config.yaml
n_head: 4
activation: "swiglu"
norm: "rmsnorm"
bias: "none"
parallel_block: false
train_tokens: 861200000
Each number is 128 + 24 x the weight over its row's rms, rounded and kept within 0 to 255. Layers, rows and columns count from 0. The size above them is the row's rms in percent of the matrix's.

# layer 12 MLP down (transposed), 1728x320, rms 0.176, rows 928-982, columns 120-159
size [103 101  98 101 105 104  97  95  97 103  98  98  95  98  97 104 104  96 102 103 100  99 100 102  99  97  97 102  98  96  95 103 103  97  96 101 105  97 102  96 106 106 106 107 105 102  99 103  98  88  93  98  96  95  99]
[[101 135 121 193 118 111 130  85 114 120 151 120 106 112 110 151 122 104 132 143 105 112  70 111 160 127 148 165 136 150 106 119 132  91 124 134 136  92 116 130]
 [ 60 105 116 134 153 119 162 137 118 143 132 108 158 134 120 134 135 137 126 164  96 126 111 121 126  99 129 114 137 130 118 123 118 102  99  94 121 126 126 133]
 [114 129 121 149 114 119 146 167 136  85 125 108 108 133 154 122 136 161 135 104 111 127 155 101 110 150 133 145 135 162 132 118 140 175  87 140 140 124 156 133]
 [130 118 122  97 119 146 125  92 157 121 139  83  98 103 124  94 107 105 136 178  67 135 166 131 144 148 157 172 134 100 110 117 154 113 150 104 112 162 103  90]
 [133  97 153 130  93 167 112 124  96 136  97 119 128 135 130 173 106 142 116 144 134 149  97 172 157 133 128 147 101 122 117 130 135 146 118 145 152 134  84 105]
 [134 174 123 144 147 113 111 129 104 120  79 146 111 116 142 132 115 121 124 145 117 162 128 157 161  84 135 170 136 125 104 122 109 157 112 144  90 150 131  93]
 [137  99 129 132  96 117 152 116 112 151 131  94 152 151 167 128 117 169 160 120 148 122 152 152  99 146 128 127 161 107  84 109 112 138 127 137  91 128 143 159]
 [128  99 116 111 106  81 140 124 170 148 105 127  90 100 172 149 112 101 155 160 170 150 150 192 115 138 146  99 105 108 135  92 134 113  79 125 123 109 135 105]
 [113 141 118  93 104 120 124 150 120  87 177 143  85 149 134 110 145  99 157 105 121 134 162 145 130  84 148 127 164 124 109 137 144 145 141 165 140 107 183 118]
 [127 175 112 125 122 105 126 151 110 112 128 141 147 125 125 150 181 123 151 123 123  87 158 147 112 146 167 132 188  94 134 121 139 121 140 136 128  90 118 140]
 [127 114 106  82  56 143 111 137 136 156 149 107 116 105 168 126 108 143 137 134 101 138 124 169 124 127 131  84  71 185 131 112 115 132 118 118  98 157 176 120]
 [112 189 117 193  87 152 101 146 130 138 150  88 130  98 108 138 120 114 165 100 115 120 140 119 121 153 208 166 118  80 147 113  80 159 127 108 140 151 120 136]
 [106 136 176 110 129 162 146 139 126 173 129 109 122 170  91 129  83 123 155 154 161 131 131 102 179 114 110 144  90 117 123 135 134 115 136  72 113 164 132 142]
 [ 62 100 115 149 146 156 118 113 135 111 162 132 131 152 119 141 172 167 150 119 161 156 138 114 112 139 126 105 130 124 110  99 117 115 142 133  91  89 129  99]
 [109 146 120 129 115 120 141 118 105 109 173  96 163 108  89 135  69 125 129 171 146 120 151 126 121 127 115 133 163 151 112 104 115 174 107 129 153  94 113 111]
 [139 104 128 146 120 130 144 142 112 122 152 134  98 131 112  97 140 146 111 103 216 118 141 130  82 117 108 165 118 101 107  97 156 119 131  99 138 141 104 165]
 [142 150 108 136 120 122 152 116 152 155 137 148 112 141 113 101 132 131 128 125 165  97 132 160  83 127 117 150 130 119 147 162 131 106  60 142 127 164 138 125]
 [113 120 128  95 155 137 125  79 107 130 128 131 140 116 128  63 153  89 107 159 139 141 126 134 157 139 116 110  93 136 104 160 151 127 149 129 163 125 126 131]
 [109 127 150 146 122 136  88 117 117 114 101  99 133 138 146 155 121 110  98 146  71 129 112 170 125 144 108 146 129 100 174 119 150 138 121 136  72 118  81 123]
 [121  70 142 156 150  96 158  93 114 131 115 158 166 125 153 135 131 141  81 152 123 107 180 129 120 129 138 124 114 154 113 151 114 145 126 135 136 101 135 119]
 [139 185 109 142 134 152 160 111 100 152 105 162 120 142 126 111 143 117  97 104 163 112 131 114 103 139 135  80 160 128 109 116  99 104 121 119 129 150 152 103]
 [171 105 180 119  91 131 121 174 139 129 133 126 139 126 124 138 130 124 108 125 150 134 120 138 115  86 116 118 115 154 165 134 124 142 157 193 123 138 177 140]
 [105 164 137  96 120 159 137  98 171 101 115 159 140 159 139 112 125 118  86 126 143 144 151 119 142 103 119 152 172 123 126 147 145  95 156 169  98 117 106 102]
 [134 124 180  89 149  95 102 161  77 152 118 126 110 139 137 164 168 142 169  97 121 179 144 153 164 126 117 107 145 147 111 175 121  86 137 170 102 155  98 137]
 [141 138 132 119 141 165 138 145 115 137 130 109 168  68 101 166 100 132 108 102 178 128 136 131  77  91 131 163 135 113  97 167 147 145 110 166 119 171 123 123]
 [135 126 108 132 132 134 116 102 173 145 166 117 136 118 104 115 113 163 102  96 104 140 117 141  88 163 109 142 113 167 112 158 126 111 137 129  98 126 129 102]
 [ 99 115 155 132 128 103 147 104 140 184 167 142 117 110  96 114 126 123 128 115 125 139 126  98 113 100 123 151  89 102 127 175 159 102 117 122 123 124  87 163]
 [117 127 125 167 102 147 143 168 104 169  64  99 104 116 107 132 113 128 133 117  89 134 125 105 129 163 105 133 129  88 122 150 131 129 131 144 122  98 136 148]
 [116 118 118 161 120 132 191 141 133 137 103  79 117 155 132  90 171 107 135 126 127 151 131 120 136  95 133 127 112 121  99 147 139 116  73 167 115 118 115 151]
 [125 137 103 155  85 147  78 120 115 140 136 126 155 103 128 101 130 138 151 126 161 140 100 125 104  90 147 103 138 128 118 101 111 119 112 157 130 137 104 134]
 [141 177 135 150 146 148  94  98 132 102 130 119 154 116 168 109 148 139 105 139 129 173  92 150 134 105 158 128 140 112 162 141 102 149 136 121 138 166 130 113]
 [171 175 101 141 137 133 128 126 153 144 169 129 139 153 114 129 134 143 144 137 141 104 149 129 129 133 163 144 134 113 124 127 101 106  95  67 149 104 150 131]
 [138 118 111 127 158  93 127  78 158 115 119  91 132  98 135 109 123 124 148 139  99 153 140  99 152 151 156 105 137 149 132 163 148 143 134 116 152 162 140 115]
 [122 145 173 115 155  83 146 182 105 135 155 150 121 113 134 147 140 134 117 142 112 114 129 118 152 185 101 121 130 104 142 148 110 136 145 152 127 114 137 114]
 [159 120  86 143 131  92 146  91 131 116 116  76 140 141 130 122 150 167 101 114 123 135 115 166 144 145 124 168 164 168 134 135 117 159  97 129 153 134 147 137]
 [ 77 147 147 120 146 155 114  99 114 150 121 115 149 102 128 123 189 161 130 139  89 125 167 118 124 145 124  90 124 161 155 134 152 117 130  93 108 130 112 140]
 [116 127  59 149 131  91  91 125 104 134 133  86 131 110 159  93  92 140  90  76 140 132  82 179 136 183 121  99 144 118 137  82 143 128 170 132 111 133 137 115]
 [113 179 139 174 138 117 176  86 161 154 126  89 112 134  89 140 110 105 127 106 135 101 119 125 146 107 127  95 133 121 141 105 115 191  99 149 108 148 165 130]
 [112 112 101 100 124 128 147 155 144 159 121 169 138 139 136 123 128 133 164 127 144  84 142 134 129 138 133 141 104 159 129 131 130 128 168 160 132 120 116 146]
 [136 134 128  91 109 150 111 152 146 171 109 113 165 135 179 130 145 133 134 137 131 120  87 127 141 123  91 121 111 150 119 133 125 144 166 107 137 111 115 132]
 [154 115 138  50 105 131 136 195 117 101 149 126 153 113 154 144 156 147 157 123  78 127 124 108 152 121 109 128 127 120  92 120 119 110 107  99 106 138 119  99]
 [141 145 148 120 148 180 139  73 141 179 138  99 113 139  83 114  94 139  97 146 122 146 116 147 159 101 140 151 103 111 129  85 107 141 141 164 121  84 178 117]
 [118 132  90 166 133  95 157 132 135 172 131 125 101 106 140 160  82 134 113  94 165 104 106 113 164 150 128  83 133  93  99 109 169 125 103 136 123 101 109 128]
 [113 100 151 133 124 125 115  90 106 147 115 124 139 133 154 145 166 108 119 126 118  93 157 150 119 108 145 113 105 108 179 156 161 124 127 128 103 125 119 151]
 [ 91 134 157 145 128  84 115 134 139 161 113 136 117 113 104 115 141 118 109 159 113 134  90 155 143 121 117 167 110 101 145 172 165 159 138 113 101 146 105 108]
 [114 144 105 127 122 112 140 127 114 135 127 109  84 176 152 157 130  99 141 109 142  92 154 129  99 125  79 146 103 153  90 124 105 128 130 128 125 112  79 131]
 [109  66 101 101 176 127 145 128 121 122 135 102 116 137 161 158 139 124  91 149 137 158  93 162 145 101 146 118 144  97 147  95 135 145 123  96 175 124 159 125]
 [151 100 159 130  89  91 107 108 152 115 159 128 117  66 128 133 131 127 109 141 118 140 134 120 120 127 145 174 133 131 153 175 177 129 123 155 111 157 101 141]
 [142 150 116 138 162 145 185 125 144 137 127 153 140 115  81 153 107 117 159 121 124 105 124 113 123 128 133 131 157 151 111 139 150 180 125 163 100 117 144 117]
 [133 104 111 136 115 124 121 153 148  97 108 122 122 177 156  75 119 127  97 127 116 173 168 104 128 150 114 129  99 134 136 115 131 142 139 129 120 143 117 116]
 [157 135 114 132 159 109 106 160 117 152 148 141 117 116 162 108 146 122 126 120 136 112 123 103 119 101 114 104 122 114 148 129 126 153 125 122 110 110 101 143]
 [150 128 112 144 120 148 117  85 121 119  88 123 104 117 112  95 175 102 150 149 141 150 134 117 116 133 148 108 100 133 154  83 124 104 145 170 142 104 159  82]
 [110 120 165 146  98 125 146 122 108 124 103  92 169 157 134 106 150  95 140 131 104  97 117 101 130 115 137 101 101 101 152 163 146  96 137 140 173 117 111 134]
 [125 117 147 124 108 118 120 119 112 141 126 118 100 133 132 159 119 101 129 107 165 110 145 151 135 138 163 126 115 142  69 128 122 150 154 137 138 187 111 158]
 [161  98 119 147 135 138 100 122 108 133 139 124 104 132 137 160 128 112 129 136  85 100 169 126 108 112 133 123 143 122 152 102 118 123 108 124 116 160  82  94]]
# layer 12 MLP gate, 1728x320, rms 0.181, rows 929-982, columns 120-159
size [100  95 108 105 103  97  97  96 100  99  91 116  97  97 106  94  93  99 102  99  97 102 102  95  97  95 104  96  96  97 105 105 101  98 100 100  97 104  99 107 109  97 108 105 104  96 107  94 104  93 102 108  99 101]
[[109 189 153 137 158 105 108 152 172 170 152 114 115 131 141  99 104 137 139  84 134 125 111  70 110 105 146 152  83 160  85  89 169 137  97 115 118 144 138 142]
 [124 122 134  96 132 108 144 137 113 112 113 111 111 108  86 116 137 133 176 151 154 115 155 139 131 130 135 142 127  60 120 135  99 171 171 146 125 136 102 138]
 [100 107 124 124 143 139 100 135 116 134 139  87 112 186 169 138 148 141 164 118 119 131 124 113 172 130 124 139 139 174 146 184 130 142 132 130 121 147 156 144]
 [147 105 121 108 107 123 128 122 115 135 128  87 118 114 169 131 155 180 109 118 106  98 108 133 154 119 107 138 108 125  80 163 143 138 118 113  99 157 131 153]
 [177  66 138  94  80 155 140 134 170 143 120  97 124 107  90 146 122 123 118 110 108 153  77 152 145 151 133 137  88 144 147 179 113 106  96 100 186  80  76 165]
 [162 153 116  93 148 145 141 124  91 165 107 102  98 127 141 110 137 103 142 181 140 138 124 110 127 176 108 119  92 155 179 126 182 107 167 147 153 123 112 162]
 [107  84 102 102 137 134 130 122 139 107 137 110 164 124  96 123 113 137 117 139 130 112  56 136 153 115 125 114 137 170 155 139 161 148 123 137 155 158 155 128]
 [117 149  97 133  71 135  78 171 129 127 106 116 137 108  89 131 139 173 141  98 115 160 127 108 133 107 154 189 135 117 160 117 143  99 119 139 136  97 131 105]
 [116 162 121 107 149 148 137 146  94 132 150 102 105 130 133 162 117  88 102  96 128 145 124 101 126 108 124 120  96 142 125 134  73 172 111 119 100 112 131 156]
 [141 153  78 106  96 126 116 128 152 158 110 111 152 144 109 168 133 109 168 112 124 152 137 152 163 125 105 136 135 114  99 123 121 149 101 162  94 120 185 129]
 [ 97  99 167 159 139 106 127 145 137  85 178  88 142 170 149 116 119 134 134 143  94 109 115 101 119 165 135 117 143 157 174 120 151 145 106 111 122 101 132 154]
 [147 149  75 119 148 110 118 135 129 119 107 143 101  93 102 175 114 128 130 123 120 114 144  86 124 115 114 162 115 140 118  90 113 125 126 141 109  95 108 160]
 [121  83 138  94 111 124 155 130 105 143 132  85 130 150  87 153 159 122 114 101  94 110 130 127 136 139 152 105 109 127 123 158 116 126 100 133 119 131 155 147]
 [140 182 158 115 155 156 116 129 123 102 135  86 112  89 120 132  98 154 183 126 112 181  90 144 154 155 151 110 109 144 130 126 119 133 122 153 135 127 124  89]
 [175 102 107 135  93  96  87  87 173 142 170 107 121 137 115 163 153 126 149 156 112  84 116 134 149  68 133 115 131 126 126 103 117 122 105 173 106 110 124 143]
 [ 95 124 147 125 129 117 115 135 117 152 142 117  91 144 107 100 140 131 137 160 114 153 101 104  91 131 151 135 137 101 177 158  87 153  90 138 147 131  77 125]
 [138 115 107  78 131 112 153  76 102 127 145 143 127 144 140 146 111 152  85 123 142 113 136 111 130 112 142 117  96  87  91 169  68 172 127  83 174 119  41 114]
 [117 120 167 110 141 130 127 141 126 113 148 114 141 173  74 110 134 126 105  80 153 137 174 118 152  91 116 100 103 135 127 165 162 119  90 144 154 104 177 130]
 [113 124 120 121 149 119 135 122 144 118 124 114 110 144 118 175  87 167 135 159 146 130 153 125 149 197 128  63 146 105 159  96 166 107 111 157  91 102 132 111]
 [127 155 132 130 163 153 158 166 126 132 151 118 100 106 148 112 118 100 102  86 133 146 128 143 103 135 100 108 131 136 106 132  72  82 117 118 136 128 151 139]
 [158 111 184 130 125 122 162 120 132 148 186  80 131 147 116 114  80 176 111 104 105 146 113 124 132  86 144 120 146 151 112 100  89 130 120 125 143 134 125 144]
 [120 123 146 121  79  98  95 163 101 129 138 135 150 127 148 155 108 125 108 101 120  91  98 100 131 196 116 132 132 126 116 133  84 159 111 101 121  84 154 128]
 [120 154 127 109 141 166 143 112 127 162 166 126 147 114 147 141  98 134 142 155 176 157 117 116 125 141 122  92 135 133 150 133  79 121  63 141 126 102 149 141]
 [160  80 160 144 133 136 134  96 109 100  85 123 101 123 137 176  77  93 159 151 183 100  71 106 145 101 157 168 103 134 110 147 103  82  79 100 146 168 123  98]
 [ 88 110 135 113 145 119 192 111 114 142 141 125 153  93 171 141 119  97 102 125 128 114 156 163 139 128 134 133 130 131 131  84  95 148  78 132 124 125  87 139]
 [153 109 125 125 121 112 115 125 132 125 165 135  99 145 107  93 145  89 147 146 136 158 105 174 118 146 166 111 131 130 104  93 133 128 150 159 120 106 108 134]
 [159 125 111 111 104 145 177 169 126 134 146 116 138 124 124  88 162 124 160 151 101 135 152 147 120 149 131 157 151  82  92 126  95 150 109 113 138 143 139 167]
 [127 140  92 136 102 149 145 115 127 145 110  85 190 125 112 131 144 125 139 174 168 119 160 147  85 143 172 140 140 111 103  72 112 141 137 125 128  94 147  80]
 [158 172 144 105 137  96 149  89 132  77 157 130 118 162  92  83 157 111 137  97 163 149 105 130 129 118 145  85 111 169  74 105 105 112 151 154 123 143 126 130]
 [113 146 107 120  66 152  97 137 152 130 104 146 161 131  74  89 118 132 152 185 117 121 122 125 150  73 121 132 164 104 120 127 130 131 119 100 115 106 125 143]
 [114 122 163 127 121 124  76 117 140  92  89 185 156 125 103  82 174 172 123 147 183 128 109  97 122 107 167 123 131 114 111 111 169 122 160  91 111 116 105 148]
 [161 153 130 127 122 100  86 209 114 108 129 132 182 155 126 147 132 138 153 133 141 152 141 121 118 104 113  98 113 156 129 144 139  97  99 125 131 152 157 144]
 [ 99 122 146 119 138  95 117 138 170 104 124 120 124 155 165 114 152 117 126 141  91 118 106 130 152 143 141 144 153  99 137 116 151 133 133 111 164 116 112  95]
 [133 161 174 129 127 145 137 121 105  98  81 144 180 138  97 133 145 125  89 127 116 133 130 166 116 111 151 121 124 130 167 149 157 118 104 150 121 108 103 119]
 [155 100 143 133 125 158 130 156 159 141 113 122 159  96 105 119 115 164 121 153  94 124 137 132 156 128 152 137 118 123 121 104 124 119 157 111  95 129 113 161]
 [153 164 121 122 156 164 132 114 121 151 131 112 105 134 131  95 146 186 151 136 147 173 130 163 163  83 158 144 110 123 114 118 120 144 139 143  99 155 102 141]
 [123 126 123 122 101  82 104 144 153 106 123 132 142 132  90 126 132 112 159 123 126 162 136 133 170 121 158 113 166 102 147 136 152 112  95 147  93 138 112 154]
 [129 115 138 100 136 119  85 139 175 154 163 130 106  94 178 110 116 137  92 144 125 143 142 124 124 104 122 131 144 134  90 119 165 105 144 105 134 119 127 144]
 [129 139 113  97 134 156 113 150 116 111 113 116 178 149 107 113 125 110 139 149 137 150  65 162 146 172 155 124 133 126 135  96 146 105 122 158 156 139 104 136]
 [169 150 110 147 116 129 127 151 106 176  95 127 131 104 154 142  74  96 154 101 143 134 107 141  97 142 133 116 150 129  81 115 162 137 134 121  74 181 117 125]
 [108 110 141 130 179 127 116 119 100 100 124 130 153 116 136 130 129 109 115 172 149 129 141 121  85 132 158 102 133 177 150 120 149 141 114  81 170 141 108 106]
 [105 114 117 151 122 186 105 108 143 152 134 177  46 104 100 128 109 161 168 126 134  77 125 124 170 142 164 128 141 132 108 158 131 115 104  76 122 133 106 120]
 [ 95 134 150  98 119 125 112 134 133 154 173 144 133 123 125 140 138 130  90 136 160 131  87  74 130 132 126 159 161 148 174 114 150 109 130 136 117 137 106 167]
 [ 81  95 128 138 110 125 117  91 140 130 147 127  81 100 161 158 161 135  85 138 116 132 152 131  83 106 152 110 124 133 138 135 104 137 162 138 196 160 109 128]
 [132 149 132  98 137 138 134 126 149  95 133 147 147 151 155 144 169 145 136 122 158 141 135 110 138 116 121 109  64 167 129 123 156 198 179 128  97 149 121  92]
 [151 128 150 123  89 161 161 166 153  95 138 130 110 121 110 158 104 100 123 162  91 138 178 115 162 131 107 125 119 106 166 119 141 129 106 144 141 109 154 170]
 [126 131 113 125 175 114  95 139 108 165 117  95  95 119 106  98  91 144 128 105  61 114 147 111 182  71 101 153 151  92 139 105 145 161 163 149 139 134 138 143]
 [130 100 124 108 108 154  91 126  92 142 126 141 113 140 125  75 165 100 100 121 123 159 143 124 100 135 142 158 127 102 143 119 128 101 103 122 124 129 174  79]
 [156 106 117 132 100 101 140 122 174  85 114  96 134 106 174  90 131 108 140 113 117 156 148 139 108 127  98 132 110 114 108 103  75  98 157 105  67 161 155 161]
 [111 115 154 208 168 167 144 124 148 149 142 134 102 143 166 125 145 139 114 140 158 102 132  73 111 107 123 149 123 165  96 169 125 157 123 117 126  87  66 121]
 [ 93 121 102  88 150 156  72 143 157 147 142 134 110 101 129 133  78 121 110 134 144 155 119  94 100 133 166 114  97 141  81 168 126 121 148 137 133 106 140  92]
 [120  92 124 156 126 171  97 142 122 166 144 126 105 146 152 136 113 110 137 114 171 104 102 134 139 131 148  96 109 169 120 135 156 137 115 129 103 134 147 146]
 [118 129 165 141 109 109 121 123 116 140 135 154 116 169 145 118 120 154 180 157 109 108 132  93 110 136 102 119  82 151 111 156 179 149 103 118 139 130 117 110]
 [117 113 109 139 126  86 179 133 157 148 153 133 122 129 156 132 111 137 129 159 112 106  93 152  96 138 126 123 158 145 129 110 126  96 116  95 110 164 160 125]]
# layer 12 MLP up, 1728x320, rms 0.188, rows 929-982, columns 120-159
size [106  99 107 106 102  96  94  92 102  94  96  98  95  99 101  90  91 103 102 102  97 103 101  94  98  96 102  96  92  97 101 101 101  96 103  95 103 105 101 109 104 103 101 103 110  96 105  95  98  91 104 100  96 106]
[[139 126 135  93 153 105 130 116 116 138 151 175 125 105 116 124 147 132 141 149 112 124 154  84 168 168 164 135  79 125 154 128 145 144  88 139 142 139 131 151]
 [152 125 115 108 177 118 148 131 144 122 164  85 144 166 105 106 118  89 142 131 113 115 105 120 131 124 145 132 119  89 133 130  83 151 135 160 157 196 208 110]
 [124 167 108 121 147 153 141 123 152 140 136 129 180 160  99 124 157 139 157 124 128 141 133 111 114 152 113 135 176 101  86 137 125 160 171 145  91 137 177 109]
 [138 123 126 116 122 118 147 114  65 142 125 116 128  94 133 143 118 136 139 167 152 172 137 162  97 134 100 117  87 141 105 112 113 120 148 110 111 158 115 108]
 [116 143 167 109 123 135 125 136 132 114 160 123 110 144 144 166 149 114  61 135 147 115 147 140  94 155 150  95 114 107 110 109 131 118 146 108  80 111 126 123]
 [143 125  78 134 167 134  94 132 131 130  69 121 107 122  90 197 110 117 147  99 130 124 162 166 113 120 162 101 117 113 162 129 150 129 113 161 122  85 147 133]
 [104 138 124 113 112 123 150 106 104 135 172 136 113 118  86 143 129 152 143 122 115 167 113 103 141  97 156 124 119 162 112 172 100  97 160 147 180 128 137  58]
 [176 120 129  87 175  93  98 104 107 130 115  89 140 155 174  80 133 109  88  95 140 157 131 165 169 123 108 164 133 149 114 153 170 122 110  84 119 148 108 163]
 [118  97 144 137 128 142  95 137 127 131  71 145 148 153 153 178 131 135  89  68 147 103 121 130 115 105 118 183 142 158 172 106 119  88 148  92 115 118 103 105]
 [126 103 208 161 117 118 137 118 133  89 102 179 130 119 114 145 124 114 115 113 155 109 130 101 112 122 103 114  92 116 161 119 141  86 138 117 130 116 142 138]
 [133 119 135 109  72 171 160 128 153 153 135 140 100 131 147 118 142 107 137 145 114 114 144 110 123 115 155  81 120  97 129 119 135 143 165 101  87  75  98 123]
 [121 167  70 156 136 144 104 147  98 138 111 127 134 127 142 172 161 107 129 129 106 127 143  94 111 109 126 140 152  77 100 114 102 111 115 147 131 105 138 177]
 [123  92 131 146 126 135 158 136 125 119 146 108 100  54 158 110 109 135 134 116  88 100 120 128 103 122 155 100  98 108 114 103 158 158 136 121 142 124 108 134]
 [128 118 151 138 129 142 147 156 112 119  63 156 126 117 127 128 139  84 137  88 132  99 171 158 136 151 116 155 160 130 161  90 137 128 179  77 111 158 129 127]
 [131 118 106 156 119 146 154 164 164 135 129 108 142 131  73 108 150 114 131 101  93 101 105 110 103 111 131 137 110 121 138 110 176 103 142 121  93 146 165 133]
 [110 102  95 148 110 141 148 123 156 109 148 129 144 166  81 127 136 140 130 162 122 125 143 153  78 138 135 149 147  89 148 127  72 129 132 128 153 167  92 128]
 [159 131 139 153  91 123  99 141 136  94  82 127  97 136 106 113 106  98 135 133 177 121 120  98 128 113  95 136 127 117 140 137 122 126 115 101 148  95  99 111]
 [150 120 155 123 119 144 163  89 102 139 141 148 147  99 125 127 154 142 178 136 114 165 118 127 103 140 121 171 112 118 111 145 130 124 138  90 104 157  97 132]
 [140 109 104  86 128 114 152 106 106 165 104 135 141 112 126 131 159  92 116 139 140 110 123 131 124 155  95  95 141 110 130 110 115 124 107 140 145 101 117 154]
 [ 87 100 107 142  88 124 129 128 150 171 127 107 113  93 172 145 120 118 140 134 142 128  88 127 100 113 158 158 155 143 145 121 125 193 110 110 130 156  95 142]
 [139 127 134 141 112 152 114 113 134 154 109 112 146 130 152 110 106 113 107 174 117  95  92 123 142 109 130 130 172 147 124 115  89 109  99 114 155 145 166 109]
 [128 119 118 142 148 122 126 141 148 103 138 145  99 120 107  96  95 156 136 119 127 126 166  99 128 136 143 122  96 117 119 155 119 142 143  80  94 137 131 122]
 [130 111 139 117 167 139 114 100  95  72  99 111 125 113 127 122 157 134 101 142 163 114 143 144 142 158  75 110 116 149 114 134 130 143 133  82 124 164 127 151]
 [ 95 148 124 119 123 109 119 129 132 161 164 120 144 131 116 142 111 162 104 117 155 146 147 129 117 140 107  89 140 167 120  99 111 141 138 157 123 157 149 124]
 [120 125 119  95 142 145 105 134 143 126 106 107 101 134 105 122 131 141  84  72 157 129 102 110 117 124  66 141  96 140 134 174 149 120  80 109 152 145 110  87]
 [127 130 151 169 144 163 163  70 171 135 117 127 126  89 138 130 127 141 119 132  91 129 151 161 111 163 117 149  99 129 131 143  97 173 171 151 110 166 122 119]
 [ 82 132 178 125 146 101 140 126 136  97 136 150 118 118 123 158 127 124 141 132 123 111 116 135 116 120  99 100 125 115 119  71 120 102 110 138 103 116  68 123]
 [137 107 108 156 104 126 161 184 143 136 123 150 124 121 142 133  73 129 153  69 116  94 165 114 171  98 112 141 176 147 151 119  94 135 144 119 118 146  80 108]
 [106 141 156 110 147 156 123 149 128 124 115 149 133 152 167 149 145 148 119 172 145 116 122 109 113 110  89 122 145  93 135 162  91 133 150  94 140 125 134 145]
 [127 198 155 126 137 133 140  89 127 137 101  95 134 146 165 114 154 139 105  98 128 128 155 133 154 139 146 108 146 151 150 110 133 115 141 108 156 129 159 187]
 [120 121 116 122 152 170 112 160 134 118 106 108 131 145 134 151 108 107 165  95  95 132 122  91 117 139 128 106 127 130 140 132 111 120 179 153 119 135 137 180]
 [119  90 126 129 128 117 133 161 132 107 180  99  86 112 159 147 105 134 144 113 107 121 139  86 148  78 162 114 128 131 133 105 139 108 128 163 189  88 125 155]
 [112 158 110 177 140 124  64 127  86 129 124 116 174 142 142 152 134 149 111 147 131 131 137 113 133 140 120 155 149  96 104 165 125 101 135 142 128 132 110 148]
 [109  95 129 112 147 123 141 107  87 102 154 142 120 145 162 128 128 154 173 115 137 120 128 130 126 142 170 148 123 113 119 155 132 100  80 164 159 120 127 103]
 [150 157 102 130 101 139 118 131 144 142 137 141 117 143 138 129 112 147 172 145 122 107 133 116 132 113 103 162 130 132 172 119 138  98 128 130 150 116 141 141]
 [117 146 115 133  81  83 140 130 112 131 141 131 120 113 167 148 121 134 108 132 119 107 146 126 146 115 124 121 117 109 122  66 129 149 155 137  95 139 117 127]
 [168 138 120 100 141 141 127 144 137  92 153 167 135 158 101 144 166 167 101 132 124  99  91 159  86 125 130 120 138 100 133 127 129 105 162 113 162  92 108 134]
 [145 147 121 135 135 113 120 126 142 131 155 186 149 131 151 114 150  97 181 148 158 147  99 118 126 156 170  86  96 151 153 151 132 124 146 124 129 121 131 106]
 [116 124 120 102 185 122 124  60  92 139 116 105 148 136  93 161  96 135 133 133 104 134  86 116 131 118 136  97 139 170 118 129 163 114 113 129 111 137 145 125]
 [130 142 138 146 146 135 125 125  89  91 130 152 157 144 165 129 144 126 129 120 135 117 120 173 138 104 132  93 123 130 115  81 122  61 179  99 110 147 167 148]
 [168 111 120 109 142 161  76 121 139 172 121  93 144  96 121 115 109 112 104 108 123  94 118  93  96 114 166 107 132 120 121 122 111 127 125 147 112  98 122 107]
 [120 119 160  84 177 115 137 115 134 155 170 132 129 130 110 164 154 114 158 100 132 132  85 148  84 110 131 135 113  98 145 132 132 138 165 128 105 105 129 117]
 [136 176 118 104 136 133 139  91 159 128 122 177 127 126 119 158 109 170 135 125 120 123 105  96 146 119 114 114 120 143 180 116 145 127 162 107 149  77 125 121]
 [110 125  85 138 110 118 150 125 145 134 176 138 134 106 132 106 170  97  94 110  99 113  96 108  97 104  96 150 110 141 134 123 188  83 167 139 162 131 114 126]
 [167 130 125 175 118 124 151 134  79 166 128 104  91 163 169 135 116  99 142  82 135 108 164 167  66 117 161 152 140 134 107 146 106 139 108 112  88  91 109 119]
 [141 130 122  78 138 103 140 165 120 139 136  85  97 153 146 148 146 148 104  95 160 134 128 117 149 142 154 131 174 123 143 107  90 139  98 163 123 116 123 140]
 [125 130 144 145 118 138 101 143 136 114 146 139 181 150  82 132 168 202 164 180 126 117 122 138 165 155 118 147 136 122 153 125 108 165 113 116 117 121  92 125]
 [ 88 103 141 147  93 123 113 112 125 116 124 113  94 110 140  97  93 139 123 148 101 148 159 151 138 118 108 137  83 113 137 189 152 115 108  54 182 135 110 152]
 [ 88 157 115 155 129 149 144 142 112 128 113 117 145 149 146 109 141 112 151 157 179 133 138 125 138 178 130 132 149 129 134 129 160 176  98 138 168 131 107 160]
 [126 121 133 141  99  71 151 143 144 109 122 108 145 152 164 116 128 120  90 156 169 118 164 120 118 120  98 118 139 138  90 108 123 143 133 139 143 120 133 157]
 [141 130 149 131 105 137 156 158  89 122 132 142  98 116 116 120 137 148 115 132 102 161 115 124 158 125 157 151 121 109 125 116 143 133 120  98 149 148 133  89]
 [127 106 157 117 123 106 141 121 121 164 138 118 152 175 152 107 117 150 157 165 158 128 127 162 129  71 136 118  82 176 150 153 141  61 152 164 113 126 101 109]
 [109 116 116 151 156 107 116 166 108 172 168 118 153 117  98  89 123 125 137 175  84 113 114 149 123 133 114 123 121 102 148 135  99 121 142 174  84  79 128 123]
 [151 132 121 161 124 139 115 112 145 143 154 148 123 102  78 128 113 132 122 144 134 135 139 109 127 140  92 144 121 107 160 158 112 146 115 133 111 114 103 124]]